Each number is 200 + 40 x the weight over its row's rms, rounded and kept within 0 to 999. Layers, rows and columns count from 0. The size before them is the row's rms in percent of the matrix's.

# up: layer 12 MLP up, 384x192, rms 0.0868, rows 169-192, columns 0-95
# down: layer 12 MLP down (transposed), 384x192, rms 0.0821, rows 169-192, columns 0-95
# gate: layer 12 MLP gate, 384x192, rms 0.0811, rows 170-193, columns 0-95
up169,109,113,240,202,154,251,239,153,130,166,184,195,232,188,202,229,175,304,222,203,190,211,282,251,190,164,238,273,179,225,248,210,160,235,173,186,246,223,214,228,126,209,264,142,197,211,213,237,208,259,184,278,285,162,144,234,225,219,217,179,215,133,110,175,235,189,226,266,217,234,179,275,257,212,201,154,194,199,168,189,321,275,200,260,171,225,199,211,185,148,179,154,228,195,189,269,221
down169,105,243,224,242,176,188,155,143,227,215,235,118,254,214,184,167,147,196,200,199,169,206,162,195,180,242,83,157,177,191,248,246,174,149,216,224,211,216,194,222,193,154,161,157,178,237,98,154,169,227,210,207,183,159,145,155,179,191,115,174,186,182,179,143,167,158,222,204,136,205,197,145,157,191,199,210,219,233,198,248,221,218,212,213,242,233,231,254,133,166,213,168,188,151,170,224,184
gate170,101,180,217,157,121,193,172,246,145,174,184,155,246,170,182,146,227,78,212,288,177,237,204,150,158,240,201,192,224,188,261,177,194,127,203,133,210,236,266,275,217,272,157,182,244,185,166,162,151,241,157,137,233,161,221,218,174,232,200,163,233,244,179,203,260,226,201,155,162,193,197,190,220,260,152,149,146,221,222,175,196,197,242,226,205,215,135,247,233,144,208,150,194,151,220,244,171
up170,097,210,149,159,209,209,206,131,126,216,177,243,205,192,161,202,198,204,170,286,153,211,187,210,208,199,174,269,215,249,195,244,91,108,277,224,169,204,217,162,228,203,263,215,288,179,219,247,222,198,265,208,207,294,274,197,239,160,215,256,219,166,230,154,194,232,142,262,130,265,202,250,210,199,228,246,233,178,172,202,267,240,221,113,252,161,231,170,271,183,202,140,205,234,255,181,209
down170,100,153,153,175,246,232,103,157,148,170,218,229,255,233,209,168,182,260,180,204,198,197,133,280,208,177,218,174,151,158,161,147,176,248,223,214,244,248,249,184,225,121,183,217,165,229,149,124,170,235,197,199,221,207,236,193,223,150,213,242,308,233,228,243,203,218,172,195,281,172,161,228,215,146,235,206,219,185,185,215,188,158,133,149,145,144,163,120,180,278,216,262,143,200,182,188,198
gate171,094,200,258,183,200,198,215,217,238,206,192,216,183,167,241,223,154,239,105,193,122,227,170,188,189,156,243,208,201,188,238,214,173,202,177,144,135,194,209,289,120,231,241,241,204,229,274,225,157,152,196,161,188,100,265,182,252,186,245,238,184,194,183,173,234,241,228,182,211,284,270,122,246,96,172,176,239,197,233,159,219,185,212,237,236,233,183,255,261,174,128,281,215,224,204,189,223
up171,095,216,144,205,211,205,208,168,116,164,244,207,143,177,188,211,240,250,213,184,151,214,224,140,193,182,207,248,177,181,210,314,244,160,202,233,224,235,239,295,200,222,206,235,223,153,212,203,189,219,134,283,217,213,204,224,243,156,176,211,182,156,218,168,196,236,157,246,189,137,141,239,260,215,269,161,158,209,167,266,150,218,263,250,203,273,197,199,166,158,216,228,225,244,210,213,249
down171,098,170,295,216,190,207,217,195,234,225,224,194,262,174,206,224,252,230,242,203,205,262,211,207,159,167,196,178,70,234,190,181,168,146,174,176,252,182,263,226,188,197,196,188,124,186,160,156,229,195,218,209,225,192,225,291,241,205,190,163,176,204,183,253,204,186,298,218,138,165,273,201,204,162,215,225,165,302,244,213,185,266,225,221,212,170,210,155,102,165,222,230,168,258,167,201,214
gate172,098,191,182,172,231,219,290,164,151,120,198,166,189,98,202,190,167,193,218,216,140,240,225,217,148,214,221,218,223,177,207,249,250,239,194,221,301,268,210,241,160,211,206,288,195,261,205,307,73,274,218,221,247,289,195,181,212,194,181,235,132,229,149,169,276,145,227,166,217,233,174,232,266,220,114,156,156,178,214,248,138,185,240,197,267,184,177,190,218,171,159,171,247,222,231,251,215
up172,094,258,165,179,160,214,208,197,209,173,164,210,271,203,211,221,178,233,224,211,210,223,224,213,292,212,137,201,176,137,228,170,235,181,192,271,165,207,201,198,142,152,148,252,215,233,182,261,162,153,175,187,130,255,191,245,238,236,200,178,257,92,191,132,191,234,179,218,273,188,181,234,216,236,124,201,194,114,156,144,264,255,195,230,221,319,276,139,233,142,263,168,143,254,141,185,197
down172,096,179,167,222,217,256,147,224,259,163,188,147,132,197,214,241,210,155,230,180,271,218,162,208,233,239,227,228,162,185,211,236,158,216,185,181,279,250,170,230,230,233,200,221,162,245,219,210,157,207,145,296,195,242,214,184,182,163,199,161,225,224,206,196,272,131,224,246,161,169,225,190,204,275,254,135,251,194,147,199,234,140,221,225,283,145,172,230,176,140,173,220,123,235,254,262,166
gate173,099,159,285,187,261,220,196,245,215,236,228,221,98,200,148,217,271,148,259,213,122,119,185,165,198,132,231,209,139,207,193,171,193,180,199,249,132,182,133,187,235,207,192,203,223,217,245,149,126,170,136,184,215,172,228,184,170,202,246,228,216,167,214,151,227,288,155,205,222,223,228,257,192,248,244,191,247,210,193,297,257,209,199,158,188,145,237,167,214,217,209,218,243,216,204,246,223
up173,103,220,178,112,146,130,173,233,168,185,133,204,187,147,173,160,142,260,177,222,232,220,202,173,191,207,119,206,254,209,232,242,206,156,162,237,186,287,231,246,181,150,217,170,221,192,179,243,213,253,171,219,211,235,223,196,269,195,156,183,187,262,217,208,244,164,124,234,253,197,184,209,264,199,166,158,220,184,246,255,259,236,200,233,158,181,255,216,184,182,224,225,236,257,211,187,204
down173,100,208,267,219,199,167,172,195,233,239,212,168,169,212,141,163,200,235,160,206,122,193,189,232,272,160,153,233,120,223,216,150,152,179,138,229,248,211,139,278,140,154,198,231,196,227,177,178,294,211,256,206,241,194,220,174,145,149,191,198,154,224,239,168,181,197,105,121,116,189,144,148,235,221,228,127,148,234,186,215,215,237,264,259,163,187,204,195,215,236,231,232,202,226,174,282,176
gate174,097,187,172,258,240,111,278,144,178,226,179,226,176,176,209,226,211,261,159,148,202,214,209,216,189,149,217,155,220,233,201,220,205,186,158,130,184,256,113,150,237,220,169,232,281,205,237,206,206,205,153,115,173,193,259,173,211,204,182,216,156,149,168,150,265,188,186,167,165,220,234,81,193,117,167,251,166,212,172,210,179,308,221,189,173,256,256,178,270,206,193,166,226,225,184,197,209
up174,094,221,246,210,137,227,203,177,249,193,219,263,186,192,222,235,118,164,224,245,234,188,149,141,235,219,190,184,203,279,219,218,146,194,264,213,177,194,245,171,247,248,158,211,130,200,131,243,209,206,295,301,202,208,144,195,228,236,190,143,167,185,175,176,246,213,227,187,245,258,196,196,224,264,175,181,233,177,213,213,169,152,256,180,127,231,156,189,237,163,256,203,145,142,196,183,155
down174,097,280,162,164,177,274,168,184,207,196,232,189,226,183,194,207,192,151,197,199,125,105,254,246,150,212,197,178,200,187,175,200,225,228,155,214,188,115,181,148,145,221,159,260,230,123,209,181,223,224,231,182,142,181,162,234,189,9,176,172,210,241,218,199,234,229,224,192,159,118,234,175,244,161,246,161,221,175,158,183,292,242,179,242,198,240,194,205,211,199,272,172,245,254,174,170,230
gate175,104,239,221,183,162,201,290,189,243,171,210,255,247,215,72,174,198,177,120,190,167,189,180,191,243,253,210,179,167,206,188,205,211,217,232,264,131,201,234,187,239,100,191,223,147,224,234,178,203,203,196,239,208,198,151,157,272,153,212,191,298,202,247,120,161,145,249,252,280,169,149,237,257,209,217,179,180,180,176,267,238,153,251,241,190,245,160,202,214,254,187,225,210,192,250,206,145
up175,105,132,216,209,231,161,221,216,185,240,213,221,260,142,245,168,209,259,199,230,243,175,244,126,111,221,178,194,170,172,202,214,215,185,117,197,204,206,310,179,204,192,233,276,188,225,206,217,113,174,210,200,246,202,282,276,154,181,190,272,226,172,139,264,243,183,204,170,202,180,138,198,176,167,188,215,233,247,201,195,237,248,195,240,197,188,124,162,272,186,203,262,241,262,189,148,175
down175,103,197,116,235,279,191,243,221,166,202,201,166,180,209,257,246,196,222,232,230,298,177,197,225,147,237,212,179,198,117,186,211,145,221,238,159,234,287,168,270,186,163,193,173,213,206,222,215,242,277,189,203,246,193,160,244,193,223,197,176,215,268,210,160,262,203,262,187,187,260,173,172,219,230,216,221,179,202,199,191,163,204,187,121,131,183,223,204,173,144,164,202,188,219,223,192,183
gate176,103,217,236,227,223,294,171,199,198,227,259,167,282,244,153,231,198,216,250,237,193,136,126,131,187,192,198,186,276,270,249,175,258,221,263,188,277,243,226,222,172,240,147,182,216,168,292,245,158,166,209,214,217,195,205,147,174,215,147,295,212,183,211,211,248,229,222,237,226,146,122,214,201,192,226,180,230,254,217,206,209,180,189,240,192,238,281,187,183,216,185,176,116,196,187,232,227
up176,103,181,146,186,202,197,147,274,146,194,269,242,233,180,191,224,207,162,148,186,132,153,211,115,249,216,171,227,252,186,261,163,157,122,162,136,229,228,193,203,203,191,194,243,167,225,202,122,194,253,183,150,208,181,237,214,233,198,180,149,171,147,233,189,263,165,252,245,179,206,171,143,212,212,238,145,210,238,296,172,145,188,205,189,211,256,151,180,194,204,135,196,221,207,161,228,132
down176,102,199,209,249,261,277,141,215,160,201,207,253,190,191,165,180,223,171,233,179,202,226,226,155,158,115,237,206,112,159,190,186,188,168,205,191,251,281,212,164,186,192,144,189,134,202,225,213,209,127,185,176,164,204,258,267,214,178,235,235,231,183,138,244,267,162,270,131,310,182,215,224,232,212,215,195,233,124,226,152,202,207,154,202,220,212,209,197,215,166,223,190,245,214,261,182,178
gate177,095,180,209,181,269,182,142,235,178,140,238,112,247,116,202,186,226,186,258,188,193,269,138,165,183,166,262,159,182,195,242,151,216,238,192,131,191,208,235,218,175,133,268,183,171,227,201,212,180,214,173,174,201,162,252,194,224,166,217,171,190,223,242,137,248,239,233,268,256,168,170,171,242,178,196,162,176,233,177,268,168,251,179,276,283,255,238,217,166,139,192,257,207,162,174,205,166
up177,094,232,224,187,187,225,207,143,262,185,236,183,175,140,151,103,142,202,177,185,231,228,162,265,202,261,176,257,283,203,111,186,213,229,185,183,184,162,179,216,219,176,174,185,244,215,138,259,191,192,209,188,240,201,259,231,224,255,282,253,216,196,169,261,162,217,251,191,231,200,199,178,147,168,176,153,176,256,158,186,197,234,210,220,259,199,173,168,141,176,206,229,264,223,194,224,161
down177,095,231,169,215,183,228,227,158,244,203,234,189,204,190,202,190,263,243,221,259,181,198,237,198,168,185,214,223,205,248,206,138,239,179,151,305,177,184,206,250,216,209,241,153,155,123,215,224,253,189,157,160,198,211,232,94,272,236,240,282,196,195,227,249,217,217,153,206,135,180,182,217,230,208,246,219,118,135,202,174,139,200,207,240,206,176,287,235,166,142,189,160,184,173,152,130,185
gate178,093,184,244,204,247,222,226,247,171,133,173,203,172,218,178,139,181,159,232,198,168,170,244,190,228,242,256,214,205,180,209,179,242,164,149,235,149,142,150,146,226,253,162,176,171,173,193,170,187,149,226,142,229,231,251,153,204,143,219,186,204,223,246,232,164,255,239,147,156,132,129,131,207,204,269,161,248,260,201,136,189,211,220,182,157,211,281,242,203,183,282,149,235,171,208,176,211
up178,099,236,199,189,222,161,191,187,212,150,233,236,247,248,203,189,167,189,205,205,149,158,167,185,234,277,233,180,171,166,236,177,247,134,109,245,198,114,227,205,210,186,190,192,195,148,228,195,158,187,242,182,118,221,198,233,187,237,201,198,211,245,240,187,129,250,160,154,224,194,208,182,175,241,212,178,182,233,254,164,199,119,248,208,162,205,125,231,129,104,201,231,192,166,154,157,284
down178,097,191,234,194,239,125,238,181,161,158,197,167,250,243,189,280,229,192,208,206,256,189,167,219,225,123,201,216,211,210,281,191,249,205,238,246,208,222,122,206,162,179,137,231,143,205,211,249,243,225,263,238,198,214,193,169,233,316,178,191,122,204,171,217,206,189,183,211,162,220,217,217,216,243,252,203,146,200,147,178,151,202,296,155,274,208,195,235,288,265,222,118,226,147,191,174,197
gate179,092,181,259,206,136,268,223,151,232,200,143,205,139,253,137,245,176,182,174,216,314,187,247,176,112,245,213,173,236,155,204,178,215,193,233,259,146,217,191,292,185,230,258,198,207,137,166,233,259,248,170,101,234,167,186,201,178,172,195,175,163,222,270,143,242,117,111,140,233,153,203,249,191,126,248,162,275,194,179,237,119,173,180,278,252,193,260,244,224,117,235,130,156,201,221,198,198
up179,092,248,209,172,260,142,126,210,153,173,216,193,270,232,193,186,233,163,221,234,211,232,241,173,203,232,119,221,252,215,173,178,193,160,224,186,207,195,141,212,255,198,132,141,153,175,183,193,250,238,245,257,165,201,113,226,184,266,176,194,271,210,152,301,197,170,202,166,148,179,223,162,160,169,84,273,295,196,286,237,188,157,227,237,186,174,248,242,153,195,266,218,252,129,192,212,183
down179,094,173,212,187,165,189,145,158,232,175,177,213,197,267,184,247,227,246,227,182,174,156,176,243,240,187,219,178,214,116,181,236,176,179,217,230,274,131,140,230,217,170,130,201,207,219,176,152,177,229,160,224,176,218,190,273,182,147,201,215,208,242,243,134,140,223,287,222,182,174,187,217,192,220,240,222,185,174,76,221,175,166,217,155,122,190,166,242,111,160,135,201,173,220,158,254,211
gate180,106,245,193,229,201,182,244,147,216,138,178,167,259,230,213,183,240,163,186,290,154,153,167,207,221,137,206,213,185,233,207,142,123,198,91,239,243,200,166,214,193,216,268,197,197,154,286,200,225,190,200,250,218,138,89,184,192,181,237,232,179,145,181,220,150,184,168,241,188,143,222,177,155,205,174,130,217,177,177,172,130,244,201,147,168,225,183,234,233,224,156,195,264,191,209,193,180
up180,105,201,156,147,210,209,268,127,189,233,220,186,213,188,162,195,296,180,208,245,222,199,241,223,267,187,284,236,262,195,195,279,160,215,185,123,205,221,165,180,161,160,158,231,210,158,187,194,179,182,261,171,224,227,241,235,128,328,240,149,141,133,189,192,182,186,181,154,140,226,245,208,227,256,192,177,169,156,228,185,215,269,177,203,214,203,148,223,199,172,213,233,165,187,92,194,260
down180,103,268,162,217,149,193,204,228,225,209,129,273,231,180,204,202,202,259,145,174,233,221,246,193,250,176,215,240,230,166,194,184,140,253,193,203,181,182,143,157,206,186,219,190,256,173,112,254,216,262,219,235,164,197,130,183,214,216,296,159,222,175,198,234,191,141,260,178,189,203,189,158,217,216,274,174,247,179,258,217,188,257,171,157,205,201,245,272,199,203,141,219,165,192,232,260,256
gate181,098,215,199,187,189,163,155,184,273,278,201,179,165,163,231,129,208,207,200,245,158,207,158,158,216,262,247,246,248,190,251,176,187,168,165,170,148,273,216,175,246,261,205,157,247,245,219,169,288,163,193,147,206,241,239,146,217,193,220,208,207,183,144,229,164,289,160,222,253,205,232,180,195,90,251,199,179,193,202,240,136,224,133,298,212,242,156,232,206,186,264,157,204,282,202,187,175
up181,099,188,215,219,326,192,199,185,155,157,164,191,240,230,263,176,123,176,205,184,178,191,169,310,180,104,173,241,151,200,214,201,198,166,203,185,158,178,219,182,262,158,172,181,125,128,214,173,215,245,171,123,194,210,209,206,269,198,130,221,211,193,276,192,198,251,206,185,140,276,162,203,177,201,235,142,168,221,246,261,173,190,280,210,207,138,177,198,215,179,183,261,180,211,154,193,288
down181,099,206,213,119,107,193,220,158,208,243,239,198,238,211,216,222,194,186,255,273,191,186,186,156,178,292,205,185,184,151,181,196,207,252,158,209,221,186,272,202,202,137,206,181,219,164,221,233,230,227,166,259,272,175,200,205,206,252,210,168,200,182,129,218,188,130,159,137,213,208,228,183,242,184,180,228,222,180,186,160,228,140,256,151,81,250,232,238,227,208,237,186,151,161,150,200,170
gate182,098,146,155,167,200,185,239,250,194,128,173,180,206,204,202,195,202,256,289,153,150,194,259,287,141,213,173,234,142,267,179,176,211,266,186,148,177,215,245,217,242,180,164,227,150,218,197,182,215,253,163,220,186,179,155,203,168,208,201,131,261,236,213,237,169,155,200,182,209,270,239,147,149,173,122,141,172,164,273,204,161,216,248,250,234,311,154,203,220,111,122,213,234,147,194,200,214
up182,100,233,268,242,237,201,203,251,206,122,125,174,242,229,207,241,200,220,258,152,183,188,161,232,158,228,161,128,220,221,211,158,163,144,206,217,265,171,254,196,247,127,222,214,212,181,202,234,180,212,187,181,214,151,221,226,216,112,158,201,192,221,201,220,166,171,174,233,223,254,154,193,172,252,167,139,224,150,134,151,268,176,208,206,181,221,182,212,224,155,243,154,214,163,185,198,218
down182,099,197,253,180,206,219,160,245,163,103,211,249,201,167,226,163,195,220,192,216,210,205,208,147,167,199,236,280,120,155,266,212,205,142,176,242,245,238,206,240,231,174,157,292,207,222,182,228,237,186,219,213,225,221,141,200,153,226,228,198,216,198,162,240,240,230,188,262,161,238,154,161,186,211,177,216,267,208,242,166,175,93,114,256,254,206,160,225,120,165,249,192,268,180,178,237,192
gate183,101,186,142,192,169,170,314,151,215,222,228,233,208,267,196,165,227,178,113,240,223,211,270,220,271,256,173,210,244,202,129,235,178,150,175,262,196,182,174,241,134,220,145,227,246,199,178,197,155,169,211,181,206,227,181,195,194,245,236,172,238,191,200,217,270,220,216,208,192,162,200,186,182,211,206,254,291,317,247,173,228,165,200,220,158,230,204,218,164,192,145,130,177,154,197,184,233
up183,099,186,180,159,212,221,222,150,202,230,150,189,259,276,240,205,235,194,220,171,218,213,286,244,139,164,242,163,167,212,174,195,187,223,103,235,177,171,150,140,177,152,219,190,215,178,157,182,211,194,296,215,294,178,113,223,243,188,201,241,168,259,202,166,199,179,243,257,275,196,199,217,164,229,198,248,187,175,137,197,151,126,224,180,182,182,201,236,252,192,226,210,252,177,232,259,130
down183,099,232,281,153,176,167,162,208,190,169,153,232,203,231,138,195,181,283,204,194,214,196,219,156,276,193,244,294,198,268,220,229,143,150,153,198,182,211,236,126,220,189,201,124,196,197,292,118,130,242,173,223,192,251,166,242,207,198,157,196,220,184,223,222,105,187,208,157,238,244,225,185,149,265,207,300,188,181,126,147,197,185,217,164,152,151,174,168,172,230,229,201,211,236,140,189,180
gate184,094,187,171,218,151,210,198,261,236,217,205,189,240,198,117,178,167,218,158,203,153,128,111,209,128,202,146,211,180,207,231,153,228,141,190,253,189,163,221,262,242,145,198,213,251,140,195,210,219,251,260,206,237,184,234,144,211,228,216,236,179,210,196,180,205,256,281,130,197,163,203,248,206,169,152,159,200,231,118,144,221,187,229,233,247,126,183,204,173,222,222,181,288,189,213,227,175
up184,094,214,227,208,191,103,158,287,214,135,164,153,187,214,133,181,275,219,136,183,158,166,138,121,237,171,160,210,127,164,236,190,184,195,204,219,215,234,230,268,218,165,213,208,129,203,153,237,193,229,167,156,116,199,208,175,198,197,252,237,155,220,181,147,235,164,180,203,260,213,218,184,166,192,239,155,206,161,157,223,249,214,181,181,226,217,190,222,198,265,214,167,263,178,139,235,132
down184,098,180,169,216,156,129,191,196,225,238,260,230,218,180,214,191,174,217,228,241,151,254,133,230,187,112,123,269,175,242,213,185,151,201,268,279,185,155,163,241,185,174,194,190,132,124,135,155,218,222,241,189,223,126,180,132,227,153,126,235,287,195,199,210,198,277,195,225,230,161,138,216,127,196,165,217,186,197,221,156,234,163,210,106,205,256,195,140,212,184,193,190,267,153,257,185,205
gate185,096,260,206,197,206,166,235,214,249,238,174,188,170,194,230,189,189,172,151,260,289,203,254,107,200,167,177,240,213,314,282,207,168,192,189,144,200,215,224,175,256,227,243,217,193,146,204,166,176,173,203,233,185,160,242,178,259,201,210,167,244,260,186,176,171,204,185,240,179,144,191,199,175,224,125,197,278,143,181,200,177,155,271,177,205,223,156,209,203,256,157,269,194,171,233,260,111
up185,096,211,226,187,214,281,204,252,180,193,202,225,151,238,168,188,192,141,113,173,162,149,179,203,244,243,174,264,242,147,213,234,168,187,212,242,160,189,245,198,198,241,162,211,185,181,140,150,194,222,169,184,163,233,174,248,161,181,223,176,183,213,204,260,161,245,110,272,219,151,274,166,182,170,232,190,252,218,162,141,166,159,153,131,265,225,164,175,205,221,136,201,228,173,161,188,194
down185,100,193,237,270,223,211,114,211,204,185,235,131,163,261,200,175,127,241,164,227,220,263,178,189,136,267,181,216,223,175,179,233,165,244,118,258,232,186,147,175,224,202,211,134,171,195,285,240,207,175,174,224,203,193,176,296,199,199,169,174,167,221,154,155,193,255,188,225,197,190,180,193,212,210,248,210,130,169,183,266,183,280,227,167,192,227,242,146,206,205,201,202,223,182,138,187,228
gate186,104,162,251,138,151,195,207,202,223,161,218,182,178,227,168,319,260,209,181,210,213,247,149,170,215,263,165,303,126,142,127,251,150,227,161,261,237,234,265,206,142,166,174,234,242,264,183,135,200,172,192,143,190,237,156,152,198,118,227,214,131,160,205,148,204,173,231,164,207,233,149,250,218,168,278,214,218,221,230,194,209,172,185,228,128,192,181,242,209,193,190,192,219,269,147,232,193
up186,101,179,224,228,154,162,246,134,201,193,179,219,184,257,171,171,237,249,243,205,228,222,212,226,263,303,226,244,211,177,216,172,163,218,243,196,160,251,219,256,239,182,169,176,193,191,219,265,254,279,209,190,283,215,155,200,216,263,229,248,224,218,250,160,167,229,197,177,180,141,184,221,251,125,179,226,166,214,212,243,233,111,123,233,233,190,212,129,136,180,149,225,206,209,219,168,245
down186,101,136,159,214,264,213,161,281,206,157,197,167,222,183,221,220,163,200,209,188,155,136,232,191,261,159,271,204,236,211,213,191,213,187,172,111,195,187,185,119,185,209,198,212,93,129,257,238,177,168,220,191,178,215,205,239,248,154,267,186,189,187,153,171,203,244,221,212,239,156,190,220,165,163,260,170,209,192,138,241,242,212,281,251,220,130,197,213,121,245,227,250,168,142,217,203,213
gate187,099,172,223,207,222,131,213,231,277,225,206,174,274,186,201,243,136,200,183,198,152,117,230,221,266,213,273,230,254,152,205,198,199,274,164,268,155,118,188,115,305,219,155,174,176,164,227,227,241,189,212,225,213,235,210,174,193,194,133,181,186,242,242,214,181,264,211,226,182,212,240,183,188,109,154,122,207,211,229,236,202,146,218,223,224,194,198,280,212,236,158,136,212,171,183,204,189
up187,099,178,244,209,240,225,211,206,187,163,163,199,182,262,229,173,152,248,255,167,228,196,198,207,226,227,196,231,308,182,167,204,218,230,240,200,190,233,188,282,128,185,208,196,220,167,199,146,173,170,136,290,198,188,194,171,242,179,225,245,233,259,224,192,211,191,191,219,184,186,177,196,169,211,205,128,246,206,213,200,136,238,185,213,243,213,152,150,283,138,180,132,238,195,290,184,160
down187,099,180,232,266,198,145,109,212,244,193,214,206,186,213,208,171,192,215,238,237,155,207,164,146,227,218,208,205,248,155,170,170,189,221,166,212,163,218,201,57,227,251,157,176,227,231,185,164,191,151,181,162,253,218,179,192,229,241,243,193,258,217,203,236,221,264,216,194,193,139,186,119,183,246,223,237,245,227,164,224,280,165,266,239,189,135,173,96,127,173,159,158,201,186,205,246,264
gate188,101,149,281,202,181,194,210,146,256,169,140,137,188,273,222,287,211,215,168,202,124,226,231,194,228,172,208,231,268,258,203,218,169,111,154,196,284,212,209,185,200,185,108,109,225,152,243,182,158,235,207,311,173,105,172,231,185,175,178,265,240,230,170,207,239,203,211,213,241,249,197,208,141,183,222,225,239,240,176,142,280,167,206,220,228,228,179,217,147,274,127,188,176,233,226,203,183
up188,109,191,158,131,249,187,239,182,257,149,188,184,278,191,305,199,175,243,199,125,179,237,152,227,268,193,198,212,224,166,170,294,197,195,186,231,138,226,207,176,172,151,233,187,185,159,283,143,215,195,209,169,265,166,293,219,252,258,218,226,175,206,169,227,203,199,138,263,201,111,154,226,192,208,102,170,198,192,180,155,169,243,191,217,190,213,166,134,230,180,242,181,284,205,189,223,178
down188,105,216,218,204,158,163,204,170,145,140,227,241,205,164,210,218,217,194,173,236,213,138,202,178,205,188,245,168,164,280,174,189,240,165,239,167,178,191,182,216,184,205,201,227,207,208,174,150,228,175,194,204,202,174,244,50,193,240,201,199,248,239,214,195,178,291,267,127,191,248,191,214,294,216,109,158,158,199,224,235,106,155,239,192,120,217,240,137,253,185,224,180,232,225,148,184,204
gate189,099,220,253,234,212,139,214,194,232,160,107,188,196,183,161,176,250,238,215,213,216,210,189,210,147,190,201,221,132,295,153,189,144,257,236,225,281,262,213,172,178,147,198,150,194,171,190,252,105,171,159,191,123,140,224,184,257,217,250,190,203,234,171,152,265,185,187,253,138,114,214,243,264,211,198,238,174,263,226,225,248,188,204,253,229,239,206,230,199,150,259,177,249,232,219,173,227
up189,099,221,182,168,308,197,196,203,266,259,156,202,183,205,96,225,229,178,229,246,158,196,211,191,136,281,146,190,204,244,168,205,177,198,207,241,150,197,231,192,188,230,251,246,195,204,246,217,287,165,105,188,263,162,266,158,242,275,171,168,213,207,238,82,174,240,211,186,168,238,202,156,155,198,211,194,202,232,189,213,186,193,216,178,175,213,246,229,193,176,178,179,170,219,101,184,220
down189,100,222,183,200,217,213,207,184,244,107,151,224,198,207,129,236,144,227,191,250,234,200,153,242,157,192,116,220,173,238,167,189,215,246,314,215,187,217,195,218,128,211,222,183,178,152,223,239,143,140,206,236,185,239,171,217,186,194,205,136,196,187,273,170,200,145,234,170,167,254,171,152,264,201,182,313,200,197,223,190,244,123,223,208,227,253,147,180,81,199,196,195,224,224,214,183,146
gate190,100,178,198,192,213,209,264,167,213,232,209,107,164,142,154,190,160,219,205,227,156,229,161,157,163,141,251,200,279,243,164,179,166,212,113,190,166,142,220,197,159,236,155,203,203,159,248,261,207,191,164,233,100,184,218,176,164,172,157,235,230,119,181,224,215,198,225,218,246,164,217,186,239,201,121,185,182,161,234,169,192,202,191,204,207,279,233,209,140,180,280,217,188,270,161,223,243
up190,098,186,179,240,186,171,134,270,168,122,197,208,202,238,195,148,183,202,179,244,159,173,272,257,207,172,215,185,183,144,279,173,179,138,263,203,190,189,219,202,200,265,205,136,178,252,211,173,217,157,177,162,123,165,168,272,131,172,179,230,180,157,185,286,210,246,205,148,202,224,253,222,202,217,218,141,207,245,170,136,166,276,178,197,117,184,131,183,264,232,153,196,132,153,199,171,271
down190,096,259,137,220,136,122,294,219,218,290,148,258,187,272,196,252,142,167,246,197,257,223,215,174,237,172,167,183,204,263,159,140,187,217,229,170,172,132,171,146,211,171,219,213,241,226,154,201,251,180,126,233,190,206,260,162,178,193,223,202,228,208,261,163,196,183,192,249,143,246,141,185,177,207,216,173,144,155,217,244,191,227,258,273,170,182,184,153,238,262,177,142,205,221,258,185,243
gate191,103,122,217,246,249,235,233,215,175,160,164,177,207,126,158,171,233,177,223,206,142,152,237,274,181,193,130,188,221,156,196,215,272,202,212,205,243,155,147,191,205,180,206,137,177,169,212,162,227,188,149,144,214,163,260,124,198,206,198,247,257,190,169,232,143,248,248,272,208,132,207,228,202,192,171,132,205,216,246,255,225,109,203,241,161,169,180,205,212,231,192,190,179,188,191,217,143
up191,104,232,173,197,261,227,184,189,234,191,224,209,133,243,171,182,87,206,131,247,255,230,189,180,159,225,237,210,122,228,237,149,234,148,179,197,266,243,245,260,222,110,194,227,104,231,158,170,245,143,238,250,193,213,231,147,213,196,230,249,214,247,271,147,220,165,192,142,192,225,169,162,118,156,118,179,187,110,158,123,234,199,213,182,209,186,167,225,199,193,223,253,150,163,165,170,231
down191,103,175,150,213,216,241,213,206,242,158,263,106,113,191,182,185,220,174,193,248,121,215,189,182,249,269,221,192,239,157,179,199,134,240,246,186,195,211,201,219,157,220,120,272,259,112,312,243,250,237,155,227,235,203,202,245,177,212,216,193,245,194,172,278,208,160,242,214,243,158,244,182,241,231,153,211,164,159,202,163,258,235,227,142,198,201,195,263,166,241,167,152,173,191,178,217,191
gate192,104,198,172,123,140,254,164,253,190,245,208,237,185,198,169,170,187,167,161,152,182,208,169,189,159,211,151,239,276,255,274,181,236,244,257,227,252,166,211,251,263,275,217,204,181,190,249,139,194,132,204,139,244,221,203,153,192,225,326,207,210,215,201,212,251,218,209,198,173,120,258,249,215,230,202,219,165,183,179,187,159,185,233,285,172,199,278,192,191,251,150,194,248,195,208,258,160
up192,099,174,223,263,255,168,239,214,220,156,220,205,139,201,228,212,178,154,219,182,140,182,215,215,195,308,175,223,149,240,166,164,246,190,231,152,219,160,218,226,190,214,227,171,207,184,176,212,280,241,235,228,194,241,134,218,133,167,316,183,135,163,196,183,243,159,208,190,171,201,267,176,244,128,209,214,112,167,187,191,199,179,237,201,150,126,197,210,171,157,265,172,143,174,253,224,291
down192,100,136,201,185,222,126,286,214,201,196,298,183,175,189,166,151,118,169,189,216,179,229,166,213,255,273,223,154,219,204,151,189,182,206,208,176,250,220,179,169,143,209,254,105,220,172,179,261,181,231,176,233,126,216,159,209,188,147,196,137,209,255,244,216,198,236,213,175,248,174,207,233,129,185,196,197,199,177,208,96,165,149,235,164,227,227,186,154,131,218,189,195,202,165,179,137,201
gate193,094,195,202,243,175,204,249,168,222,205,134,129,236,132,191,203,239,199,252,215,234,227,259,176,291,149,192,228,230,195,154,232,258,179,116,224,207,292,270,206,251,153,163,231,176,148,225,162,134,211,172,199,240,220,226,200,253,215,197,185,238,182,203,169,208,201,146,222,225,178,191,124,252,167,176,193,229,187,275,214,197,231,182,167,300,242,222,162,208,203,171,206,191,240,150,191,128